Weights of a small transformer language model.
Size: 14 layers, width 320, 5 heads of 64, MLP 832 SwiGLU.
Architecture: RMSNorm before each block, biases on query, key and value, tied embeddings.
Training: a variant of SOAP for these matrices, 861M tokens, 3284 steps.
Each number is 128 + 32 x the weight over its row's rms, rounded and kept within 0 to 255. Layers, rows and columns count from 0. Numbers have three digits each. The size before them is the row's rms in percent of the matrix's.

# layer 2 MLP gate, 832x320, rms 0.0986, rows 649-706, columns 240-319
103:146108124148089092148135136220131111150113104141096151181111178096136176158160133135137158113099171111150130135111160094149104100136113135165178117131118064140098022121100124124151125117142061146121135129142134056095123102132122096136102102
099:160164129125171135121093150121146171130078091158106119151110130102150074143103146134131071141169118162089136132137116107172139094109125112089117112163088112137126149196158131144162093100188117156094072140128141098115156217134121125160160124
096:161083063094134123126110103118121131168082115143090198158136110086155104095193102086140114081131132151132174157059103103136152121165123132150173160203167125139151063168105091160144106091088100140112108105082144146129134116099134153134119109
104:106131161083138106111135144139118103100074130147149126139166140177153121132067158119139114094087158174131109126148135090138136156137134101122078127153085162165148136172155111127141196096102133123062130154176155134098096099186139083110146130
103:165087164132079141116148095159090111128137134120137114158118103163114094140120087110122096121111172116107161125113061129159120186158145119146140109143090119111156081079205139145121144098180069082152079148074108098128205175115138126098145108
099:090148137136154139129105157180120129162110068094101147122092143133140131145137117133135101087108124113102148127126129117191074151101072117165155130176134112184097189132191199121156131125103138141188137094117168169070128143125128122104132075
100:111101172131151160113134196168115128078143112104106094137151135161099089139117176136180105107150110139106142135145101138167104146202132121164084145166094148154140105080183126166138115138158127157131094141143157110164145099088134121150168144
094:154146110081155110161142175112115180149123135118107184143156177107116132131167133114125145130136115105082088124156150174154089115151188107121126056137152176096098145124107133116105142140116126103105135164151162119121062085121118143129099153
095:098168151145174104157094117091131118153162101132099072102155172119106178075113127086107119168107111139172089074102142158146147086157139122157110134126082141142151193107127158117158133123088207070152144091163108075090120132099108043091126108
100:075159072142128131131142121088082134161098133099139122138125156174115129103183084070123115232134078091105106104119129090112172115126083109160125165133136080102086138114126062117109132060146158120114144124188141080106113184121104140156095124
099:143095167154126076143125129151136127115105114079176111186104111118177139099137106114158163061147154143129038057106153075151137134109060135162069185129152111072067134130125114113115121136137144138126119128110159141116122174087165080110097115
102:100135072117126146124139155154115156154103104107131148152143138176144142130155159074128140109164130102126143144165110114174108099095145151075150143136163106159123164088155157168125067138190063145135096097130124195164121158092148133136084120
096:126142146145107121128131141140138098162135114128173148068162135114110141104128101183106074136112131155074070169181129123133079108146121138103150094180101170145087086111090106170142145124123110145142150106162109122079111171107128145206077181
093:169106137088138104079119144150087125137117205110124158139089142161075113152131161161107149132124101123103162131131195122171136178145162139211132139121135166128168130153118097049154129128112110118160127137092135137125108113136108178147146103
104:122113149149083166178147177129156093107080113080172148071117104102167062092100147067093151148093156118166085201132171188116140126122130125190113156137158131176070124137088117129132159126142166106131100116092088131127113085112159132150136140
102:073184145109157143136079178141136188147086172109161164137149117096137124159134103149161057083128107114073114166109147126106098156071114170060100037150172138150145123102142197152135119117084132101131112104138129168125109101101128168162126101
102:123148076148164084129152092152176145123141080093148104146114144124110105114180095124104158140143133150137142084171143116148184139142080113159088122091065171168110150073122148114065107128124133119069125131125027108163157142089063111082123179
094:102097134102064112088114134155182122126167121154107119139092199143128173142162110122163096147129128178187147095163139134108146138127117161118171152135091096066116075151107145137173166109132125174171098169122123131090124102140160128131136181
097:105148158075131183079143187126157164183115142148080054113098134105046206119127112163099107106108147138111154218137123128108136100143099090132096109144149150104128197102104126119075152125113170141085162134060131125152148168147117108082075093
104:123105155107083139076090104210195134154120191157134102130171084157073075110104113139116132137114169125092132195111090103148156091174169079149124112095149163168151106127114153150136150151074135070152140150086126168155154177118153066109144133
106:093138119151118107126103126074131113173118108086149107116178117114131052136130085106144132100158182113048146144131154185116136118187144162104116107083142124140138149144121151160081101138093186111158086118155149217072118115133120164038183068
098:099118225114121115108136124090147160127080130086113202084106128119168121096118035128141081119181105162111067147143122131131097190132155107112099101131137088128081087146147120113117137030144146169067139092166165172073082102172139182099087103
094:132130114207155139116179089127102207123115133152166131079169097127148091146080090193153119128119109130092136083146139122105159134107143142093098117099149143087173134140142151120090104107150084146134124114080117116118108181212146050148113120
102:101149167175129141114119086129138174107094161122135074108130103102141179119148144137153100145135091118110098107161161074108178132102183086097135086053134152162157121132148061172166182163083151095166110108092160114119127154137129125071111109
100:123163142101093139124144060130186131133158118140120145167166062095183093109100177075104100089119095088120066098178101115159137135083066114126171098141133144117071045125161075169060043162137101140129194185102129144134123090116114154134097121
100:133115181128141123194177093171149126192108172177082080071173081129159161154108129141095134098074075166151106174048122118202070104096106105156155088158126106114159119078130147209127115110151165198092138163100143083123101181132143179149114175
098:113171157114131144126114048151138096105190178130127131107131169143181153136160131132134099110063174101059132089122165129079135124113128145197171056123155140128174135172139161144133120119096127102153162112084102098071106213126147120168122098
097:101173144193122160122127072112099142141147038140122055091172144119133167149119104089196132120059125091147153112102128157118106150107136131134100186126133151115150143090095088179133169090131131124103103137129109133147162087158084070152126185
097:181061150140108122222133091124144135109108110173188108093179128114129102088128151177141103147183128156115132118167102168096062129092145081108129151135174134171105131125111183131058072109099165159123152088091101116105118172089141127111074087
099:142157131147105134138058143158101126096146154105092138138118141139161120175135112149125052109121104099099111057089123122171166139115054105074136097189130133178152156155080193080106141137147109109064118147120165110133071109142134110095198159
105:110122131089133172108129086142150167148110150145095076153121104102171132160085069142174083158111156101147138125039159161108116098074097113117090107024142124082142120113154140105190106181135169104149120132136128066128069142044127152127088096
089:111086141048187108134073188183091159159105119120133075174127127081133138126136120122075184180098192153079140182201154148164115053133138121144176107141138146085113127100096135140144095092147178136096111080146102131126078092113117143132127097
092:152134159179110209141127104126157135173126100128205159166138112143157129101172153104114110104139193100128119199123176144192120193089123146079140057114159169164136147125147097131138169066155075156189096089114155133100124121185108088180159135
101:126190139107169127130085105141131117102119068126155070079113183087082095148104080126102075079155091182166141079089133139142122156126091226093099120123141149083114144120111084120125123161121109114162083145161176119126118153088129132144107122
099:129160133094086086127118102150163142130013115153112126092141145128083104068127161130174127157166127098083142100102145124171143116134097083176109099105107153130112110113104136137123078165087083147129126129165097139122079105130108126104117104
100:106114129119114168070146150121115091154143110096150134146096119123134117109148135124123145146098086153089170095092089144128159149135120142123136107092142125141148134136168158122171160132103145118111128168129128152125201174190162059127099131
102:132091163186147180152153087151152134151133104080144119063107109161085177127107169098127159129144171050131139118179056103106133124118091084152112183181093116110086121091153095138113059107125152103132196129104077152175143108137161134144165140
094:111123090114143136071113120144145132123157159085138145111159124096138039125156092168155191079116121122131150149138162141145095093086136119079123172145143193145175133200123160141146101129150130084137178144113132113101110130146088143147095123
100:110140152150147155106202114074151127114150070163129115125140141148135148126142131137129097118143161155130089122093151145124132122111111175122144151087150146189117142180077113148169121204121139082150137171117063170141131122087072115141141156
104:088130115091113137227157105112108150137100116048107145112140093158143138190113194158121159106092140098111133114133157118131121154075096117122178129094086131100120108135193079161164124153223071223162128077123151086086116169109138117200192114
096:176107134178136122097143120107130103097166140086143113133188160138095165137185139117122100120112092106159108139162095090103078136123147103083128143124113175156132086112083094138124149095165101122152105092106165109132117152133149154108104140
108:108141233140132145152161074128108112139115158096159106144139164138211091117080138163100111099128146088165103126173146112167111098139134058118107093102119118163142144171143109137105208133133141161114167117117133069137091067121155166134107207
099:082124159101155128181075123068104098043125193133138077153110122101154073073151137144119069106109084134091133089122130125161124118169122168085161147176140133111098123170162138142064091100124149113172133100141110149118050156171120168095133191
101:095087157079084157136122121132115141153112118178094193104077182145111104189114180115142128107174138149091162078132116111099158104122150056089172187122167171104131148119085102115173072128080112089154099124170126144101111101191153132146109116
098:141135121129128090098156069138129156100119158165113080111089173102144180113142124146126170131131027143136079140138053155088039160130061104102092125170105127104113089109109100115137159142156119099154067094081190102122143147067110174192188114
096:110189121117144127168160095100170098173160127088142089138069108142113125168142176043141120111103151059117126118062090128129074174119138117132076079131117088152113136102138146195116130140102136159159135105135097093140116095103110159087142109
093:145119134091093161155133151086146151123120124134158131151085156045100141096129093088150117183111095124096132090232133146157162108072155148154166074149181163112118096064140124151102070174124125175139138127121110131091125168132117110169101117
100:092173128099173138106112179176122193109091124130129103089168222165147115052209081166151132147132155119087108122143125149176197162130178143122135110122156070101159162156155175095095166109179152149109169123132148144113179136124116146143075097
107:145131092111160147117101147125162124054148104112140071108140109084141125106117098111093091146106200120108141093143142104111117134196170159099135150150189141120095190092186122119106112130125083186117073139124093091143100122172128156137121152
099:142167168130091092116143124145116091070131122136109150144099100126107168088138133107135111125142084162123079046174104136080069111122128153169159133120157160152130179136115162155108118125106112174120104185147102128089120116154108136126082106
101:136133169100173119132104115079138088138093152067115144161171155110156075195147126133130090130124155124192110124132134095043067114151158165102172150125139139141141098162058098143145129192125161205196131128132183156084213113160081165116151121
103:176087177133117152055190107081139137055137118147131158208110150140124138129075111127114155156126165102138101110104090148178113124121132130149082089147161159053160138109131125106087157178108128165172139198138094129167171174128113107107166122
097:157162134078170113175154147084135098133155189187183081149088128149126108117177092153216186111093121153121148121127130120176131167157171146086135117182125127120158092122120057084152090151122128113052196091152153118133109182104165151130148129
103:098133099143091116116165120183101155131170129122088056112182104159121138146144128164122158143049156115098126127077140113118113083160134077113112120117177111140194122101123150123203101183153109082108127142112135185132141159090186138123132129
104:093154094125096128121126145094161128167129156119171098123118081149183126094155104138150112130107103164180153164111136095093096152008127098130179166100172133148144116137149135058116147145138087127125131153091133136092171169104177123171165110
104:102133133145088053077070074102190160195138148165161137135147096111137076081096147128170125152165077113151121138133152093169134114176089119136147094121193092129157073152153111120121030124128179144143148116099134111112094143138149121171089131
095:083159117141154069123149192145150109115149149163186110186170158116126114181148058115127133110109099063149057155145106118158146134113144130088153094108128155078156122096126098146183075066171120110068117100193105137128130075069124168114079146
097:154086164080106145056120136099096152108154131133160169138126151046170130000107098095083099109096121090139137140138063068131149158118114120155133139148172124143136117185114126097100173123120147120146087124129190102112089116105098133111109184
# layer 2 MLP up, 832x320, rms 0.0982, rows 649-706, columns 240-319
103:109141081062165085161137111151126116128112124145087196097092164102124117174178104134188081120169104048175085053189104116161140105103125103121080156129140108159065136164097185110145101115088143123080117128134132100024125122130104144140077127
094:137148148122138096122131148159167137156128096112108099133098218148131064108056200141134156151130101113177027082137141117060125139127115151143196085113167166131134125144183153162112097081156147141166113151144152070116122184169108108202130105
093:162094173120192137116136107090123092160118069142113127114136111170157200136082150050075112126164161142131124157103096129167088122124178116126069109152085132194121111160110058065136119138121139124133072193136092089183148142095174126093154087
099:153146180201101164168121176174138112145101127131135100158170154093153158095116174108134145124164186133118077155131134153111088196122198141121138210142090088066180129118104163103196091073120147126110161145159170092145138115137103192144167142
102:118103114042158134113135099140194118161126084141118138164110109118175134126115059118099149159172123039102130122119166105138142122082160141144073154134120179118081103124148130150149093112090083179157118090112170147123095132187163148151151124
106:117067123136044142140124132138106115095097120094112093162196162087084067164162060095118134149131150100107179099166117131146186102103107090110089140162125086034123099155144077130159100156185063196123164127061213134136135126114115108089194114
104:146133156126072062085129136103144148180125166134123215135155174130086108100154108110164142106171123143121131107063155122156146073081100114125143156131100077124168099146117101141137115091186133126099107128141085174122074187136156081122126102
087:087134185123094152085084125140146061127189086110104111117113120082138198103089147161117061089116125182089118060154111138156183123075185112207115172160170087128121083109151160102112133152135081093105125129148155127075143151160155107111121121
093:143133116107139115061148125121174166111135125168120160117113115168104168142110112121114125130152145073105131123088157077164113207140046152141122163131127161108173159206126131153146117148121138092121156153042120175126063090121090184142106121
095:117154097142175071083137076137145205128098094147109063076143061142126062163094151189055189126162108089107160144126176168113134173135175093122140123121086145088090120155109154241188159146124108124119157141119112165139162100091058151148112130
101:182060170077121146118167098133117063083080095126138142099087116142170183134101175099085129123116091131110118096117141138128111158112130132112145070080113114123155124113076148109102099128078137163077136103104085167113116111133134187140092084
102:157135081146135138125192135120114113076150155100067186170129089130104157135117107183114193160142165091158176162090118099121148125141064150167147135182123118165116143178143140114178160180102113132126174162172184058118148104148141110171153157
104:152089198147089135172115114126142151114125112085080168125133132132149113145104079073178138147130090106115147126112123131113131120157132169115141141154106186125059102166149097193122114114136140125131124194128190125115127157195131137126141081
101:178108194099104196201159127118140099158140093077154151141170050103143112123118145083127084125126147118112094148202076113124155104146137109174071146132144151127123116165131124154177119153170088145131093117039155101126158159089117107147135132
105:093149057172155119194113155141131227130112132113087147101123149156103102091146125115156169129168099091123136162041135123088144153088142156166072136104146135145139174143073116178142036154157064095150159146162150174088130099190133137108147113
099:159103181158129137089134163125117133132127186134131125106144120106116120100170104015110117113086160162114077180124125113130140175148131143098094072127121111135148175104129114149128160105073129111132172108184120176096140161120186128183135133
102:153076096152088073137120100139129185167131097113162152141120071171109109169130156128117140104167125165092142151104160119126076128119152129105138106112108145096118132160106165132097137177210107068202146190127182084164104141149105162081192052
100:161119129150140124097175160059107093170111176188164107136108096157129110134123136132097117101137161129113147136127078115112115116099142116111108115095161101097117189156155108114110103063105112174214157150098140071140151117161147147196114095
094:172176124147120119148149138128105162109089125119151129149134151173104121087112152118101141102138069138141093115149205148166118104135141094148145149097128245066133111127106135176102139135172101148143063085138096140113161115083082142151128156
097:146139175113114121092102150088123076182146116130141120103056126147151133104125100100109066120192142127101078177156154180115095117090128143165064155173085189158102123116166167129155151096138066088144131158124117164135159121144099144107160188
103:193114099143064124146108143101125155092168177151128104186078129140041166119103120045128159105133148200123155112138124117106116109169109158169170117146084155122123092061157098101108218164162116145143160136103098091170186120131056118147114043
104:140144170098190129145154106084101141138093143137080174121137138129108156155156114161109145112111174078059117116185193107102101124093156069141140102115126140099162108148132144082126151120122116104127094128187127123077133127139099083127113107
097:116125159079123179161161217156117131097112139148127142088153129147217181195115100130130097110142114128169155127087153153133115126141083172129180125114113128124114163116185177144157149132148132133121111098131091168130151148109166057146075146
100:151096077166054140114137124131117086135134110094107154113127125096134146168095136099161101116094100124119170148131146131152169205133149111105090224151186118204116114156054131127102109073134160142144143145120128078198110143111094139143131112
100:152103185143105151134156151146118127153163113025223139114187108094134170141170101112145146148041119143124110105136105092171122163126166142140149130080133177151123159118129091126106221065110117097129088125157080125102096100151141144150174072
100:115110184137165089144128151125137089173168159164117103153114134162160154084126116127174137146162111139149138092160103158106171130135127083139122121114122193108093090136169088106150129102150124121104115093154169138095151116162101147075145129
100:149074114125132144096102101133090056119109193125080146109170175077142127145143152060138167119092090074136168131122143143132095111056114145162103139129110167198097142154147137169140126134114082125150138132141191141120101136101114184136075134
102:110087177118164096170083179126135168152105129126123133132109120146133116095113120197136127098145113138064114186107176193125169060115104151106137069168144149171090088156085175108139175120114116072118124154124087131051117159071159162093068098
099:107080094176096123162115103113078079104109115123205128100144143168121121166126127134150137106128133120128123089139099139169139185148155096068148095112156119117211125144145108143105123150092057132099160124222113146110049119092121153118148166
099:152136140118106178133168116039160143136103142127136126123113127091153174100116188114186165137160143120155126151074083082179144111126136113149143135129129150152129163149125117159125109158096090190148063105071088142080149124154101160122115119
106:141097107184130201135123128124134137080118143183174151127137058104165120083125146161115094127087094110182150055162124056154168128153129131156137123205149090110090166126126110122112110126107106115175117164137170148104108165137212157102136167
096:110169128195146150078120126059136119070115108138130122135198083169143134129141122145170098116152107120131135113131129117114134142153156130116118072075107063149134125135136125157171124142173065092126153128118152101209195115125163136105176051
097:112134159104090092125132157116123140120189113136067129128138112087163187165091147196104153136142142116155171119098087169115158124124167112125132155147105109107152057071106159118092130164128160165066104107066118107144155138078182086157121122
101:131163117156100156113181127118191103142093100111069107113044204146113168105108139103154105122119106162122179132101053120087131149122111099149159108135136142057104120153088122107121116129102136101168166123076138126120113163162166108145165150
093:158150167105143175066143111167215119151169116136134106108184125097081154123132123145176118142067167147101143156132097153136058103077134117099107124121126161078109148170143163082174099210128134142124121119133110167123129165088192114150148112
100:108100109167128083174117110157105144012103173135139181122120110151180192138108128140129122148124106143115118164088147115137161098061125115091135139086141164127126087082160129140121135114128058125173158081103185073124136094130095164125160095
103:176148171147183115153148127155145110108085162124097101147170094097128145129101213133127171093147127177196116121108154170075089146126114132106082123089137137128063069180144141144127015060116082146174196150163095157109157143095117124137090058
098:062082125111163069125134168113184174120106176107105141138122075144084107100159174178165105110118146112125126135094120091149145117143135131098119137123085101152106106074153158151194093113146126124111068169107134136137109210092134137071209147
096:097193038095113074112151125131140078167185157187089163126107135134150116130092106148099151188127144081094131094108064100181134054114115085072070110160092077140116111124121135109187132196115144159125149096108099147136106130144116165132085077
109:082188132067101157142145117159109173153141183079117149131091107125125164134135105128159098183133076154190111158102123099165108118101138112166102141091107112139155113133101104149101196134173143086144167112126157115109127100149121176112109101
105:098069112149180130150111122091119098160138184062071152120139141158185124115147137192146146081110136160119111165145145169102174142187127152166126185117107173131081171159193110056041127113089183075118108086120112165060146125163137134145124170
097:121166188147100116164147082110120153075066125163078114099137085121134151132131034110145175092163087117119122083084094135122095089116102112131176081171172215175095060116098146106094165181142200140126170101089138084101147160115138099134086180
098:117121092162094159145130098101129102134145147065070098143090119153063117156157136178158155153163153125085120130118124123126107142168174084080153089166107149147117140135130137140107124106150155165154169192124155150125126118068165116187142122
096:151138138116160095098232150136162132129075156147165128103128113094111150060128146141074135117086147121130167126159143121200108114165095138179124072142122137123077164128156141112163208037089075127205143139067151166132153071088148131143100082
093:093132114115137158073093126092062159154144150188153081109089108112165114047110096203139116142126116180124126092157154115167114103122097107106108089191183152116098146108107036156112170120186183082158125080124103133075149135131155143169140097
100:132083176150154154157147134127083088107137145116144159087074120143128173129106125129116148115100128108175083155176167095126177145150177111098140106199145071079195177101146140069114118172170153098099133122173122075166110157090147128074095109
091:124128101110113135146127130077167112105141127109129094149078170096054148056082095102185157225130109123087166176124177138156114111105116100163133152180148118100133161126172161177125051188086127196103145097157137083144120144112104144164086092
100:185155123141109124161152112155064073174131085137132086111107119141139076131111127141106148097170133106165088132147032056128130180172126082114096175093134169116143119121111155097105104172085188167175112147143109139121106093103155122101161075
106:081103123104088169168148035092145093128118107117132103147142156220146066105116112187117118121153113147180180131157062078116114096179135162164112066128136127072232138114158126116080100150114098124113117118206086147159131130123153125099184153
099:153093151135147136116130174170097086166137098143142095116116115127201141133096100126160102111181149086141110165104073165151137078136131101129104150122221128083141137130114141102124093137124162133126024112161148148091140115105141144107126087
097:157176171133116144141111159134146163115055107151152137153153089115154105164170104159046076122166141159078141129141098119114194155117068145088140092180095125118128112126086166161115111164095142151143144126129159247172137183075150119108050087
107:146150170066117130082126104119138112180173097059125143140126135129139097164103092134138173137119147148118114150148127150124097116145111130135110164078159139138123166149074071118065134171128117184171170103144106174175136128123129130162117159
101:083151168179140135136071166113145167165158096108068110163159105169161164131121124128111132103147130123149182160156178138096151129078119150096116094100160145154154097113133109102122143147126139136087083135122119089175156169149163180097148162
099:143148159076140152080109148097121058132092157046132116130113130106141087157122143150111085156160156117088081050181103138157157152151113210138136158108134140127127072192059124123135091107096155161056131092097115160171179128070103205135123132
101:160120128094157120161066071094105113159130105112108085149179163151182173167118139146171143123175168077159112134149159089111080109142027105140149115140109114121087148114073132106128161091074154171119145148182121137107127045155132111109134126
105:149141125196109135151102083109177126158152174122123126074121144112167064116086118127151131206073130147181126171154140089116154186143100160173123117086127174120138158131103127166142137157109192103143144123108095161103121126124112085119123103
098:147101075138107071125154131096170112100126118136103114211165117138134144138148116156148148197133119130110163135139174121108179124176153103095132165094142139187131120141157092086123105162094137105082162148128135104192078125091117114112133125
097:169117109169108166107114125129145090075113139145151138087117135125142136115117125120168135117192135169169161128136129142087178074152112206169101095142136096132156127113171094062069195131110141103149083113124152122174137138127110100142069135
# layer 2 MLP down (transposed), 832x320, rms 0.0823, rows 649-705, columns 240-319
101:092075095113149129087064133166120115088129173110088143121105173190063130147118134152140182128146122163155098149097106107068084084098103101116092155116112095142115099103078094138167131124132091111190113161103154122076148138141138105105097159
089:142137096120170143101120170158082156131145115110124149123111105173112136127126137190160134155143152158148157075093111131105170085119127175100092154126111166184067148166143101119166117146199123123150112157162139114106123182177124115145156095
096:079090145076054089127142140126165091113108158077133101159185147174119108162184134190102143144180111171161105139163131107045107152109123100108174110135077102107119161125076129045136051140115167123184132132146094065162137129109112103151111120
102:147180133098074127183091113117124148097097090100155099109188075143160096167125134113078104086190120110207060105112121135180082103082164109109107112207185116160188103140103178129170112094133127118111142180134083118198096159153110126150089156
107:174148102149146131130124132141143106158137112177125120156149100113142135205109114159197107154189118116068128093125158096109171114166199168171105089133089162113106127153142142088084127140177161098181143116139112103135086146142130163100149117
104:140161112155163067098131127124104193180102120106111141100109096094157157112114119124166136130102196107095088068054050080111151092116167141089141103186125102090161139118103105109107126128159113150082134172179189109104093157105170213173071099
101:145137133131120149128113145095184141127141144165088159134143172153168180080139155131195081170148115156146130142162100143145136142108136107197130161117120101153171138103149090130111162100135095136123118137133059127213108110114216092123151095
096:127169102102130057079117119092180153149169079141064068132154116155149145139130161119103170148084103108080184086157144155120127156110127144131090186148115123156121121092128108107151140119092116117141126160141144129189080114152171187186142126
095:145132070086111147159108163123182061124099149062078062114083140105100139073151131162055172109083103097138124083178103169090136170045123120144103116125144142135140128144108129094091121171137146139163101143153075110100130112093129108149133184
101:157082141146121085142132102109138124142128108142125126109100139130145135113136088204047187134136167113095101143100158145159102143120112066151157140121094161101099118193087141099104144140153099146113107175166140160182138079089103138122100084
099:109137134134086156119095103103132130133198188147067115093125076080026163163146101118129161157128170145100129179132106180102076082153123133115178123191135173146096152107144101131188154173131141106137108150090151086149115072138077137143136130
099:131117129082084108107100088127118100122104149130159197160158189164132118097125122099114081079129146144132097106058209133154165145151105130128133132150067148139175130155185121141122122163146070156141138118142113138179071163084163180149090149
100:119157146128152068173104168170152131116104136162105176118111103123201107122137119049136066149083131184158160151098082156117139145086130117158134121173130088051163064105186131091095108109120146124093080144095102076154186124160096132119200099
097:095150125132060170121109080068136168120152119118132134144095147098204170069129137127129178129107152115107150101104126129090180146121144166110112093140147151144172084098148093104091201106162094106149064095134125114200096125078114158168124069
106:181253106153123092164174120133065077157125155134118155144136160146100117147144162118118135155152112137134135103146081100098167153149177108079117093135129114090140132134130112102095080169099094130155137102145119121132115193133109115142080111
102:074180125105147076210092171129135187095101155131134184115121136141088130114121117113134078136175132150139094148164083122146104177246139123154151114096168100131096151159120168099081066104098117093110142146117127180114162120101124143106160090
102:129120160153083104192198102061145130080085153128185092167146131188116109092146108126132101098120157141108102108135151115057116111156154149104155094132161205078133115094109164174166122078128114144102084135148174118097133162186100130159156088
098:132117148173128142152177120105155206176149143178148173137090116108168134185091134136127163123089140151126146097116119136193141087111106111115160142113172143139192184159110102202149142038156131216168145121104112085098136141101118122132125120
096:142083077117145109073102126152106151145108142105125160091147105139070077067133018103187141126121114138150120081072127134118117149139142171169125115149097141154128105148132144099163154134137101116137160227134122097124158087109120080108132093
097:156140208142106129120091190117066149204138103111127124136130120146142103101126118142103084100078100139098108174135153134139138127109178184116079086051147166128123097135141098192139142164087131142145159151123089210137174101092149092121155172
101:114094140158178124113115163164156080138166152123120082146125115134143116106165111106160121112154086094121177182142120109138136083130101121144125129119080152102118188139141111145153160100105162197109164151101104126190076147157136122123116132
094:126123090114081102178115115117138073148076092114138098152144196142137155121111147155174132151148098098126101115125163117090171094172169121147174100121144142139104158130115122106115129148161076171171123123136099125132150180138121166165114136
101:097105104136157156083094130073145086091115112133075163119075125170210171080129182171114149092103155143142127139131114132079190122139083129115136092150131130082157137076140085207122134105184120124112105109090145140152087181122117121092136096
101:170126166129089114130121114142140138142123151136164123124125173118116132118111075133157076139162135107149173145130136085096107100135118119082094140142091173078063119134086154112130124111144167174149133097199154085076128085104114155084197206
100:140092137106177162178153072131156100125141168095126122106093147135092085170113085122186139129072149081088088109071102115135133142144108150112037117112163115112131129145136164133104112067135170106139096114180108129131201119101123107146084142
100:094118175138168165037150129045129124128183105147130096097111090140161174136147138152139124089131121074199151142138119160117126096150134132099133160093118124141175193161103149133096087093150106152169113048129102054138107114167127168032087091
097:158139144153089161079140102140138102100163121127106163117170086100114139084159131126073151144168196154065122135146131157162090178117088191153167087168146137134138108147149128182096113120117061141149109141124097120147089087100140135038123160
104:153022098108148127094153134119157145151126182173131129094113149133079155075145138093113150120170082158121138105183126162147118156146099105126127137125149121151145145153121161187202037150135097121155128094073157123081107162154099133111110157
104:130148110107127114078074097207108155160148174129145058143084126155187145149079094146179082112182130160105188112119113165088165108167094183091102120123124126092165091134121116107083112222079090137094119119172100120149105141133169121105175183
100:139171090083062093160105163104116115135115207116114084149094166168117119151121126143126080149160104092106125119123082103152103142175129082116135128126130131147157150154201156083106121149145172189070117140127142143135120135103173150078137103
105:169108115150162069186115163071146146170072119127075086119165080132104052179070064128106116114121114128100129127130078179122132151114154104137148102144121153129187074086121174131141120138068133123152103141084147085154109195149098147117110117
097:051174107127123138150158115085132158159143149094175134126156142168103086104171142072072184160129064119103140167160177115173092130108085039106196154108104128166102094117134147126139116104128097133083130089158141125143155125126152127115153155
097:122121144147068144115190088100183093120146144134118131154175113091179160138155140147097128117116158132134168125150148154133108140097161146078125075154120141128164051060150134183092157139156169245088087162114066087152158120118200111155124129
100:141155116113118151136135113185132130092084167109162095125128181118171134089105119199090097189116120121131122147089121163127142096083118090174132150157140132116126114133081114090113110091156059094076097029101165085135161121090159143108149164
097:169151129152155067132092184158189147089083136157184163152119118097059137121103121142080134078186132135107151128158135115098113153127051131116164105113188091046067158148200097106132135131081130172111095112167080108136159125149132114095143155
100:135163103186087107144110080089122114094097089123151188129152149097102124124165140120114133085092100167105154132116137129098130143138182116148127088108131089070142113159090191219116142140112086125159196125156111086160177067137102123136136163
099:101106178101102147153160116073145118044120144164185149124132191155127057113148131136092098154165116117140131149152135125128151179058140106132140112070135150074167116093122098155128074121148192150098114176160139117109160122163125149157123154
093:135166151158107078121218098109094146151153086176094093111139156160164173159137135138127093147123108096152149113155124134101143161189170154107166104061089118119186149107129158104107171135108117150118102071145126079131112094068159144091089167
093:111144075122048160143072090103165150166147148155084173147145139105146076138108030171149152105117147188165152098135146114145147170153165151137131089126134130187147108089187083125120117133077164128116118167113133124070182161055189191092117132
105:108111122149167184138136095133154179128083158109079131120093096083100192129170116121155116157109161142160095151156153119128111171120165101122122130040123150154125107074138133167140152120136162102140159082148155226102110149109112046162137122
101:171129159149198064181113179101144183088090160146114130106173134173134108141119098188137125146159127123152084090122162112127138180168127107146109166083155099132117181098151098081130098139039086091085144125178134102096110160097139114116205150
102:218204114150170110169085123127174165070145144130103119135133201116079172094129135094116124106126112138144096173106149160129111137111117156095113113079123159139038099156103117122118148154150095142143061139174114103167143061121119102149117119
103:106114113142114130107185121170162127145178201127128143111150129083152177153105160160067198126143148127099110071124170175141111092111128178131097114169153164157106109105105090080126161161115140100105091103112145123143172146181158093131135144
093:111087143138133085091167124125129055049066117112174136073123191099140110139111081144136113137031133107158119079118114158158141082130131097102134147097059147102157146161172098127090147106124101139159160107181117155066179118092154094126129112
094:094140155183065130096148126125114126124142130082142095110102126185161132109146138108125127104148122090095157140132192148094102089074092094098185108154062165132088173171160085136109114125146144155120169102148154081184123132127083162146113167
103:188098141127142102152155133110129071141194161124120131074148094120105145124175100143184151111065151103213116195133137122123104082111144144126116132120146116130113109112125102088124109137123127168134127189132115096147163110142065093147130131
101:131107140108123163115090137177176134096210124170143114103106138165190076204140170174127107129146098084080172094135134120135103114137170166106180080153169129172147133160084081083161163150118159133141130166120129147088148164166116158156100151
102:163140136162113175142126106156141130158094122150122101056126136114164067115125190081084149162120116075123144071086079066128167102127169107133105125139187134136146148108090126101086136167097155139179093073106129107140162143078101141098157167
098:130144128145155152089069141116126097138119136094175117092181136094104069174117128150088118218148082072159148180161153125075136102106145113181106122092125135146155094160103131073131173174141130154112114140136146081105151092209103131133127127
091:146121120098147109109114147160086096120145118086109109126093171096096150131137056166108155171145080098134113124127155149100114095074174162148078150074195145061086172068040186140124176185056127060103145123161153106097120177092159117170109078
101:143103147185102140099083173177084144143168144093138168121109100110144116121147087084099118169160098192087162092188121156167103128128152131098091104151158153092171148134157134129116120058109092133051157103164114088156130135123126126161104170
108:145109159111093075141134179117112137171142125112154148140095124165194149168135189123106159186132123123086110132179126140132068104031109147128124130133112137117092128154088135095140151191106158132099173077116079129127127076163162128180122052
102:126152121135127123126141090128102166140162168072124098156092106107067148139152082101178110148125175137162118159109139137115172129165175152134130094140150151172189131086091074137109072100148146139098139120060169103110193114126119078172142094
104:164155135139174178098157168128122155079152132097170094109080138110092108106120118109136114114116166168086143120133151095175140113158159195102112181100141129128163105138124107110114106066122116153094106165077141139073136089124073145132129100
102:127098154145163099138131141138132132151107158100158100123178168192118071140156097144109105138156119153125154192187079102137057096142114160151131115121107111150094133132097209139127110192139136178194158128141130149078149170106147159177143156
107:155095135135104113088104118127162214130197121225144156099074069213141158149124162161085082093130095121117143187207157127135105145147137127123080165143189139167112137150141134066111139111137091121139115131102110154122163144126143143156200080
098:206138115145121144156124105114104131118116128159118140107117159124063164182097159097108098134101085143079088146172203157092219120137104141182154118146157149071115131116151146094101149112115164046158059154131163159115128095148142087155121155